python train.py --vocab_size=796 --qk_norm=false --parallel_block=false --decay_shape="cos" --final_lr_fraction=0.0 --doc_mask=true
Each number is 128 + 32 x the weight over its row's rms, rounded and kept within 0 to 255. Layers, rows and columns count from 0. The size above them is the row's rms in percent of the matrix's.

# layer 12 MLP up, 384x64, rms 0.517, rows 71-123, columns 0-63
size [ 93 105  97 107  93  98  92 107 100  86  92  99 104  93 110  97  94 107  96 104  93  89  94 110 100  94 100  95  91  98 101  99 112  93  91  96  91 102 118 101 104  98  95  93 106  89 110 110 104  93 103  96 109]
[[124 151 115 119 153  29  94 107  84 138 164 146 148 142 127 110 111 178  96 136 111 124 103  82 124 107 111 180 123  84 117  84 136 153  98 170  97 154 209  84 120  83 157 130 137 129 132 105 172 135 153 109  90 158 152  87 198 140 125 135 119  65 134 132]
 [136 103 144 153 140  57 153 153  85 116 161 105  57  82  80 141 123  89 198  93 128 116 128 176 132 138 136 120  67 188 157 120 127 188  89 148  89 162 124 129 163 148 120 128 105 124 129  92  82 126 126 109 111 102 129 102 132  78 195 109 144 125 130 176]
 [133 129 144 162 145  95 163 130  85 119 130 117 195 131 151 173 106 129 133 124 110 179 198  69 146  84 148 165 112 117 192 127 143 125 137 123 126  52 182 111 138 169 111  71 114 170 129 163  91 110  99 177  78 122  94 140  77 119 160 116 141 107 123 155]
 [162 126 120 137 102 148 117 149  78 166  86 177  58 124 143 110 165 115 100  76 142 157 176 125 104 134 106  68 137 182 136  76 121 122  97 139 120 227 159 100 112 115 105 162 147 136  77 116 127 132 137 149 149 127 117 140 124  73 102 205 156 118 131 103]
 [ 88  99 146 146 145 159 101 126 155  65 117 117 135  87 205 110 102 129 152 111  95 175 125 130 172 103  62 151 152 133 131  96 114 102  93 154 198 142  92 206 125  97 112 128 170 104 122 171 175 118 141 148 134 124 139 140 135 121  94 127 146 101  57  82]
 [108 134 182 131  64 149 117 157 135  53  89 127 149 100 162 122  96 145 125 152 203 117 108  68 133 143 115 115 136 151 171  99  92 151 109 107 116 140 218 161 129 143 137 200 101 154  98 131 122 156 131 149 147  82 130  85 127 138 147  81  86 159 127 156]
 [107 117 117 175 129 109 120 155 185 112 122 151 143  77  80 128  95 132 206  80 159 127 105  97 122 128 158 124 116 164 160 118 172 165 135  75  94 166 138 122 115 146  45  72 146 108 161 127 151 119 139 141 165 124 143 151 157 113 163 134 145  69 105  51]
 [170 157 148 137  91 153 136 128 176 131 129 185 166 111 172 183 103 162 126 198 165 105 135 141 173 159 147 145 166 142  77 102 102 161  99 120  98 139 136  96  89  62 138  98 151 118 131 129  93 104  69 126  64  77 155 131  94 115 142 137 106  84 165 146]
 [157 126 128 133  89  84 105 138 103  86 155  97 126 136 112 126 118 141 128  94 107 122 147 141  91 126 103 159  74  98  68 131  80 162 131 150 168 116 103 177 102 149 237 132 190 138 147 115  63 141 175 150 117  99 170  92 174 106 128 125 132 105 173 101]
 [ 98 170 111 175  38 149 146  89 116  77 122 141  94  78 116 175 151 153 125 122 158 176 125 107 146 137 114  98 148 137 116 118 102 102 134 148 172 191 157 155  72 130  94 166 143 130 183 100  92 152 133  78 154 108 171 132 149  70 122 118 131 148  75 144]
 [116 134  96 101 127 104 137 180 165 101 124 158 168  98 101 149  69 159  99  96  95 179 155 154 120 128 114 139 170 208 140 117 115 116 121  94 117 103 129 137 118  71  91  95 206  66  85 120 106 161 135  78 117 139 141  84 158  90 143 143 168 118 151  86]
 [183 118 174 109 133 101 155  80 120 141 143 128  95 141 121 100 137 144 125 137 116 110 134 137 206  68 121 169 101  79 171 115 174 110 129 150 135 117  47 142 157 140  95 151 121 163  86 184 106  87 161 125 162 129 155  99 131  42 129 183 124 135  97 116]
 [106 174 139 117 114 125 153  93  95 155 118 107 154 127 138 106 151 114 150 160  97 150  90  87 192  78 148  81  61 157 114 127  88 151 143  92 138 122  88  78 112 141 113 200 153 121 145 127  87  89 162 141 107  71 140 140 133 185 112 109 203 158 174 121]
 [163 162 170 175 198 122 161 127  87 112 130 131 121 121  97 135 170  53 130  38  92 120 118 143 139  84 145  84 212 125 112 106 151 111 114 134 168 129 152 111 113 115  94 118  94  98 121 112 126 168 113 126 143 113 171 194 107 142  88 114  86 111 144 130]
 [123 126 138 110 121 154 102 144 146  58 113  88 140 139 102 186 119 174 149 151  50 115 131 119 166  77 188 107 123 120 162 151 126  93 171 130 138 109 106 176 116 142 185 120 131 106 153  90  87  57 100  62 129 107  99 110 161 170 168  97 109 151 115 139]
 [151 166 153 119 190  68 193 135 104  73  90 183 106 105  93 161 107 162 106  83 119 159 137 109 149 152 114 181 151 159 107  88 138 115 154  90 110 168 115 167 104 118 105 158 113 193 159 125  99 141 114  63  92 136 133 149  94  82 144 135 123 116 174 128]
 [168 108  66 143  85  97 143 231 111 114 149 117 125 121 141 105 123 126 115  86 121 153 155 147 142 142 115  86  77 136 105 130 117 205  62 106 175  91 100 116 112  93 175  81 120  84 132 153  77 118 114  82 126 124 156 161 133 167 140 143 138 120 163 103]
 [117 137 132 161  98 146 119 116 180 141 138 126  92 195  37 156  85  76  89 102 152 165 147 112 135 104 111 134  87 147 109 109 144 166 137 129 113 124 110 174 100 141 123 129  87 152 145 157 172 114 100  76 122  61 133 191 138 122 187  74  81 127 130 133]
 [106 176 136 145 126 111 116 196 104 113 128 117 134 170  98 202 178  83 171 175 110 151 136 155 101  71 105  68 101 115 148 145 154  77 139 136 122 133 114 128 106  63 152 109 167  91 146  78 159  83 141 109  64 115 126 138 149 169 133 106 154  84 126 121]
 [128 106 144 110 184 122 165 103  95  89  95 175 136 148 102 135 156 106 134 147 162 127 155 128 117 110 165 114 150  86 127  96  95 112 107 185 163 110 134  77 128 104 196  95 204 146 165 169  93 112 133 134 118 171  95 125 129  83 134 160  94  31 139 151]
 [154 171 161 165 185 133 127  71 169 117 167 139 112 116 117 106 126 111 171 132 152 180 128  87 157  98 112 155 123 159 148 127 143 123  77  96 109 146 146 133 136 115 118 126  75 209 146 105 135 184  68 190  66 162 174 104 164 126 118  97 139 146  95 149]
 [ 79 151 114  71 105  74 161 134  99  63 147  80  73 132 112 122 107 125  86 138  87 145 111 170 127 115 160 161 134 153 161  79 177 167 122 169 115 147  95  98 113 116 155 168 116 110 191 154 147 133 136 170 170  90 147 118 146 146  81 158  81 167 102 152]
 [168 107 135 102 134 109 167 102 160  77  91  83 145 142 214 135 134 142  89  94 139 116 105  99 181 101 201 137 119 123 174 109 113 137 100 148 122 136 134  79  97  83 189  98 121 151 177 137 178 170 141 118 125 166 108 116 165 144 163 100 108 120  71 152]
 [ 81 183 124 127 185 114 114 149 129 108  50  93 126 115  94 144  71 115 165 121 160 167 139 135  97 148 146 234 147 111 166 149 141  73 129  96 151 139 149 171 117 106 112 138  98 159  85  78 116 132  87 124 123 118 173 124 104 115 116 177  98 115  98 123]
 [ 69 144 110  94 140 136 199 208 189 158  81 132 103 168  70 141 150 128 135 172 125 169 153 123 153  70  95 105  96  78 155 140 163 161 161 177 144 158 149 124 118 120 131 133 117 148 146 157 122 158  55 133 127 133 114 152 118  95 118 140  83 117 163 146]
 [157 111 132 180 139 121 126 106  98  93  97 120  97 114  64  81 132 108 158 148  78 112 127 115 159 174 131 107 118 213 136 130 107 209  98 144 138 187 104 134  79 196 166  85 140  96 122 126 133 152 140 147 127 122 108 169 107 129 181 126 189  98 126 129]
 [106 203 153 151 128  78  66 130 127 129 157 133 118 119 121  76 131  74  65 121  92 155 149 170 111 111 136 113 140 186 196  97 141 101 133 111 134 132  97 175 121 114 110 119  75 160  55 147  80 116 115 143 188 137 127 139 135 130 153 156  86 115 140 176]
 [ 64 119 140  54 135 119  97 127 130 144 111  85 151  90 154 160 144 138 183 144 179 135 145 127 105 129 205 161 140 154 101  96 172 184  97 142 104 130 119 181  96 113 131 196 108 124  82 151 128 112 117 166 158  87 145 124 187  75 145 132 130 158 130 160]
 [111 122 164 109 123 180 120  99 145  64 158 130  51 128 129 188  91 146  97 189 101 127 121 119 133 114 135 151 126 149 140 135  79 103 182 109 156 130  93 122 151 190  97  99 103 166  92 182 165 136 117  99 134 121 132  50 123 148 128 128  95 155 110  60]
 [ 92 182  94 120 102 170 117 113  71 155  98 134 124  89 130 161 175  77  64 172 136 157 145 141 118  93 163 168 100 169  78 122 127  79 133 153 148 125 140 125  54 138 137  98 116 170 140 123 119  87 167 176 166 118 133 108 120 147  99 122 187  86 162 158]
 [114 129 121 154 126 129  95  26 131 100 170 134 127  76  44 107 167 179 104 148 126 168 105 144 161  86 126 148 142 143 176 110  73 100 153 163 171 167 143  99  97 130 111 117 100 164 113 113 167 146 125 134 167 179 189 107 136 129 146 134 110 144 124  91]
 [117 143  92 134  84 107 138 125 129 149 135 165  84 197  96 125 101 135  59 168 103 169 147  88 180  51 150 126 121 109 122  95  98 142 169 115 131 111 137 148  98 171  96 180 135 156 132 183 156  94  89 165 118 166 164 123 104 157 146 146  70 113  94  95]
 [194 120 153 151 126 144 159 158 103  99 107 106 159 145 181 111 111 188 139 135  93 101 133  85 112 112 142 138 112 137 145 127 137 149 111 141 135 139 111 116  86 121 127 127 156  95  68 179 141 160  98  84 113 200 135 144 114  37 200  88 196 125 122 105]
 [ 87 119 148 142  60 162 196 156 130 170 112  89 152  60 162 109 161 159 130 193 212 108  89  87 113  95 147 108 131 125 107  89 118 101 133 148 148 129 136 146  63  60 102 172 122 132 136 120 119 145 146 142 111  87 146 156 110  88 134 130 130 144 123  97]
 [142 132 183 102 125  61 168 123 142  93 120 123 124 157 126 112 162 132 219 104 158 133 111 155  95  98  68 109 120 148 208  89 136 149 179 111 132 126 135 117 121 155 110  72 106 130 135 162 135 173 139 113  97  86 157 142 157  50 132 138 148 110 166 171]
 [134 162 131 158 115 168 147 125  84 153 133 171 115 129  87 117  93 171  98 112 168 100 134 153 107 126 160 126 173 158 159 118 142 136 137 140 184  59  99 103 133  76 158 113 164 110  91 180 122 115 142 105 102 127 199 147 136  69 148 106  65  49 103 147]
 [ 70 172 140  95 111 106 132 123 139  91 140 104  90 101 161  65 119 146  82 104 134 141 169 163 172 104 101 179 130  61  98 139 149 137 123  62 148 156 120 192  93 107 111 160 159 163 137 135 114  77 178  80  95 135 182 116 143 122 171 126 117 146 158 142]
 [105 118 136 129 129 158 162 150 111 136  91 147 163 172  81  85 131 168 140 150 181 104  77 170 101 138 111  90 131 137 141  88 142 169  72  96 137 138 115 110 126 125  66 148  77 169 125 162 109  59 104 157 120 103 150 154  93  57 186 133 124 105  85 168]
 [ 80 103 141 112 155 210 124 179 145 123 104 143 101  70 103  75 157 157 134  71 142 165 187  86 134 161  97  90 136 146 152 106 140 104 144 106 171 125 148 144 139 114  67 117 113 133 142 132 122  97 115 175  92 128  66 130 174  63 128 149 103 144 168 118]
 [103 121  85 164 139 134 101  86 159 140 131 150 107 102 124  73 189 169 179 146 135 177 117 130 120  90 165 126 137 138 180  91 138 111 142 192 147 122 124  49  68 142 145  99 122 179  75  99 132 152 172 143 105 188 140 110 111 140 140  87 141  89  89 129]
 [102 138  78  98  98 171 167  85 192  86 140  98 142 110 118 134 115 111 101 150 111 221 168 117 130  93 158 137 153 155 122 129 104 143  88 131 186 158 167  99 139  88 116 142 170  97  77 118  91 136 135 154 149 180 121 110 149  82 143 156  75 165 156  98]
 [141 122  63 130 138 160 156 160 150 126 147 158 134 137  87 139 139 173 180 112 103 109 102 118 146 119 109 158  79 122 110 119  91 159 103  79 181 164  91 138  69 105 117 101  88 134 182 190 144 114 165  75 172  80 137 162 183 131  66 145 147 133  96 140]
 [171 134 197 147 160  98 104 167 118 153 130 122  26 134 123 134  92 113  89 148 188 111 163 133 122 134  84 146 163 135 109 112 139 159 106 120 173 138 174 135  69 120  68 130 157  96 148 129 119 106 114 136 160  57 128  91 156 110 121 106  60 119 122 146]
 [105 151 111 108 151 153 156 106 115 130 108 105 132 131 153 137 129 153 101  81 104 118 133 127 132  99 184 140 147  70 153 168 109 174 108 116 111 110 166 138 119 121 152 110  98 118  59 129 105  80 148 108  86 154 215 177 101  63 128 158  77 110 186 199]
 [173 162 120 143 110 129 182  82 125  84 100  68 142 136 186 113 109 163 120  67  64 141 124  76 128 139  65 124 103 149 118 125  84 121 138  88 161  79 133 130 111 198 115 163 134 128 125 151 102 177 157 125 168 115 156 149 156  91 168 158 109 150 139 170]
 [145  91 126 195 157 185 179 126 157 126  98  56 177 123 112  76 180 125 114 111 152 125 118  99 160 134  94 138  98  88 174 107 125  70 113 130 148  61  93 111 166 164 107  80 103 120 128 183 131 138 124  97 103 136 144 143 143 101 128 120 110 158 179 174]
 [122  88 155 175 161 143 156  57 127 130 128 132  54 166 109 103  93 185 154 132 174 126 133 102  92 127 152 175 132 172 101  63 141 154 101 134 187 122 142 130 155 162 134 131 145 113 125 123 112 127 123 163 134 173  96 187 200 151 135  68 120  93 143 122]
 [ 60 142  93 120 139 155 190 169 183 134 137 106 116  95 157 162 141  92 136  94 161 129 170  92 150  83 140  78 108 163 125 104 144 100 120  74 147  87  88 103 112 103 150 135 125 124 162 144 102 162 113 135 147 156 149 138 110  25  86 134 134 184 158 144]
 [125 129 127  99 104 109 175 153 114 131 134 133 177 168 174  79 198 145 144 103 213 123 195 137 128 145 128 125  97 133 121  71 126 172 118 129 119 179  67  76 139 118 150 110 145 175  53 118 112 124 112 158 133 130 170 128 139  92 109 150 175 134 135 168]
 [113 106 114 155 153 154 109 109  95  78 115 126 119 123  93  83 149 179  75 176 124  96 113 163 163 156 111 105  86 155 127 152 134 140 136 153  47 139 131 161 136 101  82 125 140 144 141 164  96 112  74  92 117 170 135 229 152  99 181 116 136 120  76 135]
 [161  99 150 201 111 133 108  74 117 142 128 146 144 111 120 103 127 117 143 119  74 178 125 129 128  97 183 102 121 174 130 107 168 150 136 107 106  81 217 140  42 133 116 136 157  99 173  89  89 123 136 130 108 133 139 192 129 145  68 116 143 104  89 146]
 [130 149 148 164 128 102 130 192 116 164 173 122 146 112  96 100 137 168 138  88 152  96 145 145  71  92 168 137  79  98  89 130 117 130 206  76 103 129  83 118  81 112 168 125 119 136 131 126  99 136 137  89  72 109 113 144 166  94  91 109 118  95 215 104]
 [ 64 105 132 148 114  62 149 211 110 146 151 151 163 156  99 126 135 122 111 107  77 108 159 134 191 132 181 142 102 158 162 107 153  99 154 157 131 112  95 118 127 113 204 132  90 118 156 141 109 147 159 138 133 127 129  80 120 172  75 130 188 130  70 142]]
# layer 12 MLP down (transposed), 384x64, rms 0.546, rows 71-122, columns 0-63
size [ 87 101 101 108 104  93  95 111  92  96  98  96 114  89 102  90 105 102  95  96  60  96  82 100  94  88 102  88  92 103  96 105 100  95  93 103  97 102 128  91 105  95 118  88 108  84 113  97  98  85  89 102]
[[102 129  74 170  87 184  92 171 115 176  97 133 155  97 143 113 115 112  63 158 124 158 102 109 152 135 121 125 143 153 178  85 127  78 137 129 125 133 156  98 152  71  97  88  88 142 157 130 155 140 145 170  46 166 128 143  92 114  67 151 147 117 138 172]
 [121 195  91 125  55 123  78 162 107 132 146 137 132  94 133 187  90 133 108 130 134 117  97 130 144  97 155  90 169 177 110 102 118 169 125 124 149 129 172 161 160 136 134 142 200 161 118  63 106  85  93 208 140 139 183 153 134 151 119 110  98 141 113 134]
 [124 101 151 110 124 118 133 120 111 107 150 181  90  84 147  94 154 146 106 201 109 141 151  79 119  93 104 107 110 133 213 189 101  66  89 111 114 160  55 136  99  70  88 129 145 113 114 141 136 136 156 120 159 117 185 113  70 128 115 139 131 108 157 149]
 [154 100 104 113 108 129 139 120 110  66 187 214 126 111 147 117 122 131 133 103 102 155 113 144 115 133 112 134  89 172 168 190 107 136 158 133 147 141  90 186 146 145  92  57 102 133 149 236 113 143 117 102 106 151  85 134  98 126 134 112 113  84 133 158]
 [125 163 149 102 147 107 160 150 119  99 207 110 120 153 131 101 145 132 103 187 172 143 169 158 165 151 162 159 110 134  99 115  99  95 108 143 149  79  90  67  61  88 135 183 154 144 107 135 139 110 189 118 128 139  70 123 110 183  85  83 152 115 146 118]
 [153 132 107  83  92  68 109 189 167 137 112  93 144 140 183 132 138 104  91 157 151 142 175 130 107  64 140 136 126 154 166  91  92 163 133 122 178 161 109 124 122  92  49 149 128  97  87  92 170 157 143 110 136 109 148  86 152 115 111 188 111 181 153 118]
 [110 113 104 135 181 106 171 102 117 164 159 156 136 183  64 119 150 107  93 169  75  64  81 161  99 101  52  87 117 175  93 104 153 103  97 153  99 129 104 140 118 132 134 104 189 179 154 116 111 109 149 109 119 132 108 124 117 162 132  83  92 154 123 159]
 [129 113 107 139 114 134 113 159 187 140 177 106  71 132  65  79 163 135 125  50 167 121 138 146 135 177 147 119  94 115 153 121 146  87 128 123 105 121  70 155 136 169  88 187 100 176 126 116 126 173 158 174 162 107  90 123 129  91  51 121 115 146 131 153]
 [125 111 105  81 148 110 112 143  94 128 140 166 112 163  96  91 112 109 104 136 116 123 127 134  90 141 158 148 187 149  62  77 195 156 116 155  69 141  58 144 111 117 133 132 183  81 136 146 178 129  92 179 134 138  88 161 141 194  99 119 125  79 106  96]
 [100 182 130 132 133 121 169 176  99 153 100 110 159 126 157 131 145  95 154 109 132 107 132 162  83 134 101 113 142 116  70 109 148 152 117 104 174 181  66 158 134 185 134  66 181 137  83  60  80 118 185 162 117  94 110 135 142 160 163  98 151 159 126 158]
 [140  81 173 123 128  82  57 120  98 138 131  66 197  86 178 180 134 109 161  79 137 138 102 103 103 113 180 132 159 147  92 133  91 145 110  74 162 127 100 139 174  86 110  70  93 151 128 145 130 107  98 103 109 160 147 145  89 124 123 147 110 163 168 120]
 [110  69 103  57 164 136 129  84 114 142  90 209 140  96 145  71 122 153  93  96 128 119 109 106 169 150 158 102 129  87 111 170 166 120 151  92 136 120 110 173  62  92 134 167 116 120 168 123 122 183 153 177  85 149  71 123 127 147 126 149 105 129 120 150]
 [147 147 139 149  68 145 142 137 102  87 209  66 180 116 153 165 123 143 136 106  93  96 130 125 112 123 148 119 115 135 147 122 190 132 128 129 148 155 155  89 143 154 151 180 107 154 146 100 153 103  45 133  71 146  92 183 100 123 190 145  97 155  85 130]
 [190 109 142 142 121 121 102  82 169 168 120 164 137 107 176 174  83 123 145  77 131 140 118 129  65 103 183 145 151 103 115 137 123 124 142 141  73  99  78 165 128 129 166 140 153 135  98 148 169 102 138 145  80 185  48 117 129 103 132 149 134  88 135 195]
 [162 138  86 140 122  47 126 119 138 117 135 153 143 161 165 122 155 139  64 174 148 129 113 133 137 171  64 143 103 151  55  86  84 129 121 143 139 189  91 116 120 197  84 135  55 131 121 123 138 137 162 174 115 151 116 164 126 129  84  96 147  97 113 116]
 [155 109 117  71 189 123 102 117 111 176 145 121 137 121 169 170 173  81 133 154 100 169  88 173 114  95 192 166 132 126 150 127 114 103 113 144 171  66 147 122 162 183 101 132 193 120 165 193 172  70 148 142 171 144 133 101 113 140 140 126 122 122 139 138]
 [126  84 136 165 166  62 125  85  95 151  84 134 138  87 107 150 155 135 138 160 161 133 110 135  74  58 103 156 155  75 136 139 201  95 143 101 100 128 107 101 123 142 170 126 124 155 133 106  84 149 132 163 134 142  88 145  59 138  73 110  88 183 156 132]
 [ 94 124  92 154 139 101 137 135  71 198 120 148  73 115 110 147  89 166 141 126 118 150 133 106 143 193 195 183 129 153  82 138 123 151  82 144 151 108  81 153 149 115 149 179 158 138 112 180 116 132 152 102 106 133 123 171  53 125 101 160  87  76 126 125]
 [175  71 155 103 118 170 116 126 132 126  88 118 135 138 166 108  96 108 112 147 144 168 161 100 157 149  93 199  93 152 160 122 139  99 196 121 154  87 106 108 130 157 137  89 103 147 128 124 181 110 149 128 150  98 152  51 188 102 144  90 141 141 134 210]
 [171 118 101 142 153 126 160 159 104 125 106 118 164 125 141 108 163 107 106  89 132 138 131  79 123 173 133  88  95 153 101 118  50 120  90 122 167 133 107 177 107 109 157 141  86  65 172  99 178 181 161 142 141 199  76 147 102 157  99  83 107 110 173 140]
 [102 114 120 127  37 123 157 166 123 150 124 142 115 166 131 148 130 120 121 104 106  93  94 146 115 151  88 156 180 100 133 164 131 144 177 115 126 148 133  82 164 134 124 181 124  77 137 149 153  92 157  93 164  78  53 135  62 145 110 105 128  56 129  76]
 [ 70 145 160  88 167 157 107  98 123  66 167 156 154 110 122 188 123 115 144 131 187 118 146 130 135 144 151 149 159  60 103 171 166 102 117 138 105 107 151 179  86 144  53  77  86 137 107 116 146 135 115 166  62 113 115 133 129 135 113 142 107 142 173  83]
 [ 90 199 136 147 153 148 156  81 138 107 165 136 126 141  58 164 160 172 139 179 124 133 200 141  98 179 109 154 179  93 132 130 188 153 190 100 125 129 113 161 178 121 123 123 142  97 148 150  84 114 104 128 120 133 143 111 135 164 124 186 119 130 182 159]
 [141 107  91  80 162 116  83 101 131  98 175  94 128 115 143 148 130 175 148 160 114 106  94 152 184 132  84 100 121 163 110 143 199 147 174 147  85 124 141 113 127 135 123 128 124 107 174 150 122 139  77  92 111  86 147  43 149 138 139 110 107  92 109 219]
 [130 150 173 128 114 135  50 181 169 113 118 152 174 104 122 165 174 165  94  97  94 129 116 141 100 133 106  78 154 164  15 186 149 119 145  92 144  83 112 141 137 152 123 109 122 100 127 134 151 135 120 177  80 139 148 118 166 175 143 120 124 165 140 111]
 [125 127 120 112  47  95 168  79 169 145 134 182 144 105 139 166 116  86 148 159 139 125 143 161 152 133  94 149 164 112 114 134 169 123 213 144 137  97 129 181 129  70 101 111 135 135 100 143 130 121 113 181  66  95 100 160 127 136  91 114 101 199 152 166]
 [140 103 159 114 124 166  96  57  85 126  98 122  82 157 104 118 100 115 106 150 150 138  85 194  95 156  85  49 154 115 158 151 203 173 135  95 143 126  88 152 149  96 155 126 139 107  95 116 130 121  89 172 118 186  88  95 144 106  98 118 132 163 157 125]
 [175 111  87  75 117 134 105  71 136  92 144 104 128 188 150 102 116  92 152 145 124 103 152  51 143 105  72 116  65 119 120 120 167 103 153 105  93  77 130 132  91  79 111 102 135  61 115 127 122 184 140 115 168 153 134  98 134 151 146 110 108 122 101  62]
 [101 100 104 144 148 126  48  81 167 126 178 153 148 142 129 115 111 103 175 106 130  57 150 129  75 163 149 167 208 132 110 119 147 107 128 118 107 156 125 130 109 125 187 135 143 115 135 185 148  89 123 143 140 122 137 142  52 140 160 108  98 207 117 133]
 [114 134  85 126 143 138 177 166 140 167 174 168 153  60  94  64 197 127 160  81 189 126 106 142 149 143  93  93  99 130 124 101 138 120 106 104 174 106 136 142 134 146 135  79 135  99 129 147 153 131 122 140 205 113 154 159 133 111 120 135 179 135 128  49]
 [165 189  89 163 162  53 128 152 103 121 121 146  99 167 147 193 144  86 109 139 129 139 126  69 125 154 147 164 116 151 152 125 157 120  84 102 186 124 119 150 192 176 145 120 128 168 157 124 117 107 120 143 141 106  88 127 126 183  83 117  96 135  96 202]
 [134  79 124 129 133 122 142 107 161 151 119 120  94 150 123 141 114 127 142  82 121 131  51 184 114 117 122 118 120 105  93 140 187 165 110 209 215 155 106 160 149 157 156 121 133 141 161 128 101 144  98 150  93 114  78 127  48 118 143 103  84 152  79  96]
 [131 131 106 111 113  98 175  88  73 129 160  87 172 139  84 167 152 151 167 109  97 173 177 193 125  96 156 146 162 109 122 122 157 149 148 128  95 128 101 139 157 127  69  94 130 172 117 119 170 127 169 128 141  56 103 106 117 146  82 126  86 120 132 210]
 [ 73  94  53 157 139 128 132 123  98 148 103  91 110 154 115 181 131 149 152 125 109  64 124 159 127 115  70  79 113 178 107 115 188  90 131 170 119 115 159 137  83 103 147 179 164  54 175 124 136 184 100 135 127 126 164 105 137 155 162 138 152 120 120 149]
 [ 97 116 124  13 173 145 107  65 135 125 118 159 137  77 144 141 120 159  92 136 106  96  88 136 148 109 134  92 123 138  91 174 126  70  54 113  95 115  78 158  80 105 106 114 147 167  94 159  77 161 101 139 118 142 140 117 111 105 122 107 112 152 135 151]
 [157 131 103 154 130  94  96 101  86 150 149 141 157 105 161  84 175  89 140 122 126 122 139 162  72 172 124  49 115 133  66 122 136 171 128 118  82 122 135 136 180  41 119  89 142  49 129 133 147 131 164 105 123 124 149 169 135 164 174 104 169 128 132 124]
 [167  62 109 155 180 164 183 103  96 192  82 150 165 164 121 159 128 102 168 134 112 178 119 131 164 145 189 106 113 133 179 118 196 122 116 115 111  82  88 101 173 131 130 121  80 116 133 148 114 141 110 171 186 137 147 129 114 122 121 121 164 172 131 160]
 [161 107 142  87 120 149 134  69 136 152 104 182 171 161 115 107  71 164  77 184 137 111 174 161  93  72 111 115 149 146  88 147 131 146 123 127  88 168 101  82  94 140 185 152 174 117 153  97 169 141 156 124 153 139 121  72 125 191 133 110 113 127  77 124]
 [146 135 135 167 144  71 125 180 122 199 154 116  86  90 186 184 128 152 116  75 165 120  94 170 126 156 164 137 108 110 123  89 149 151 129 151 153  89 100 172 142 143  70 104  94 149 153 111  71 101 123 134  92  89 180 164 123 151 110 114 109  67 140 133]
 [106 157 158 188  83 104  93 181 151 126  96 135 106 132 142 137 151 117 140 168  75  84 137  84  69 126 150 109 183 183 136  96 191 167 181 142 127 125 120 108 196 131 118 193 129 119  99 170  96 144 132 118 116 167  73 137 110 149 141 111 132 110  95 154]
 [ 89  76  94 161 142 142  61 130 119 164 168 112 109  41 161  92 121 131 123 107 142 189 149 101  52 133 145 140 177 173 131 154 172 107  63 152 139 102 121 164 192 104 127 142 114  82 131 117 145 110 151 125 142 150 108 137 132 149 134 118  98 148 181 124]
 [129 108 135 193 119 146 116 129  76 121 116 114  97 147  64 152 145 139 123 147 162 149  98 206 127 141 106 123 140  92 155 183 189 104 155 107 122  85 149  70 112 116 171 125  80 146 148 101 146 114  91 184  98  52 100 129  99 106 134  91  74 109 114 124]
 [169  65 121 183 113  62 143 148 122  96 110 125  78  88 105 121 133 132 166  91  89 122 206 128 147 171 136 124 120 183 167 182 140  63 172 101 131 125 103 169 122 124 130 175 101  91 200 127 152 157 111 140 129 143 151 133  76 151 135 125 134 124 118 107]
 [105 165 139 189  45 139 125 131 124 140 138 119 117 154 182 118 103 120  96 139 156 136 109  75 120 118 145  97 148 141 185 193 130 129 193 129 135 112 129 150 148 159 126 179 121 125 164 114 144 135 108 192  98 125 119 115 173 140 161  96 200 187 173 168]
 [157 158 161 120 147 102 113 127 157 128 155 122 104 125 152 105  88 107  92  77 145 138  96  93 213  94 140 181 113  85 165 124 144 159 145  92 129  77 175 126 100 128 158 114 192 138 121 180  91 197 118 109 146 123 109  85 186  84 136 131 154 123  84 158]
 [144 137 116 105 152 134 107 129 139 134 188 166 130 144 107 147 131 154  78 139 122 108 123 152 116 142 198 130 122  67 118 191 141 174  80 114 103 130 167 106 127 165  90 125 110  76 180 113 122 119  61 148 170 129 137 143 127 153 204 110 135 160 198  68]
 [121  59 101 200 135 113 123 151 137 133 118 159 121 181 143 127 150 138 185  58  88 100 143 123  54 111 134 176 150 162 120 117  93 142  62  88 121 104  99 181 111 164 132  92 133 108 112 120 137 100  89 124  91 115 145 145  88 104 135 118 138  93 120  57]
 [115 132 135 161 119 137 124 132  79 146 100 103 206 169 132 121  89 137  69 188 126 124  72 156 124 170 188 176  77 158 171  81 125 148  96 118  99  74 127  80 155  92 168 138  92 136 131 117 135 127 168 130 139 122  74 109 106 138 118 162 150  89  81 143]
 [145 145 138  50 106 167 103 114 154  83 103 117 123 129 135 109 178 110 129 147 153 126 131 123  89 116 108  81 158 138 100 173 161 144 162 125  69 171  92 134  92 122 202  81  51 130 133 143 157 149 149 129 129 143 150 148 104 109 126 151 170 150 151  34]
 [126 141  81  96 131 120 169 227  90 120 131 105 127 132 117  93 184 146 122  91  47 185 113  88 163 144 162 159 162 139 147 141 141 171  72 137 129 180 143 176 125 134  83 147 118 104  77 180 134 123 101 157 145 114 144 102 107 104 123 154 163 139 134 108]
 [172  91 117 223 124  83 120 147 102 137 142 152  86 177 113 106 175  95 159 115 157 131 172 118 119 195 109 126 159 113 176 127 124 158 162  88 164 142 154 141 165 171 124 111  92 159 119 155  71 103 136  94 111 118  90 115 159 119 134  91 137 202 109 106]
 [134  83 128  52 138 115 133 116 167 128 142 155 145  95 134  86 112 107  89 125 103  64 196 121 177 150 179 127 171 141 159 189 193 129  56 125 109 145  99 155 143  95  80 120 125 158 169 115 139 143 148 142 132 149 127 118 120 161  82 131  65 153 141 142]]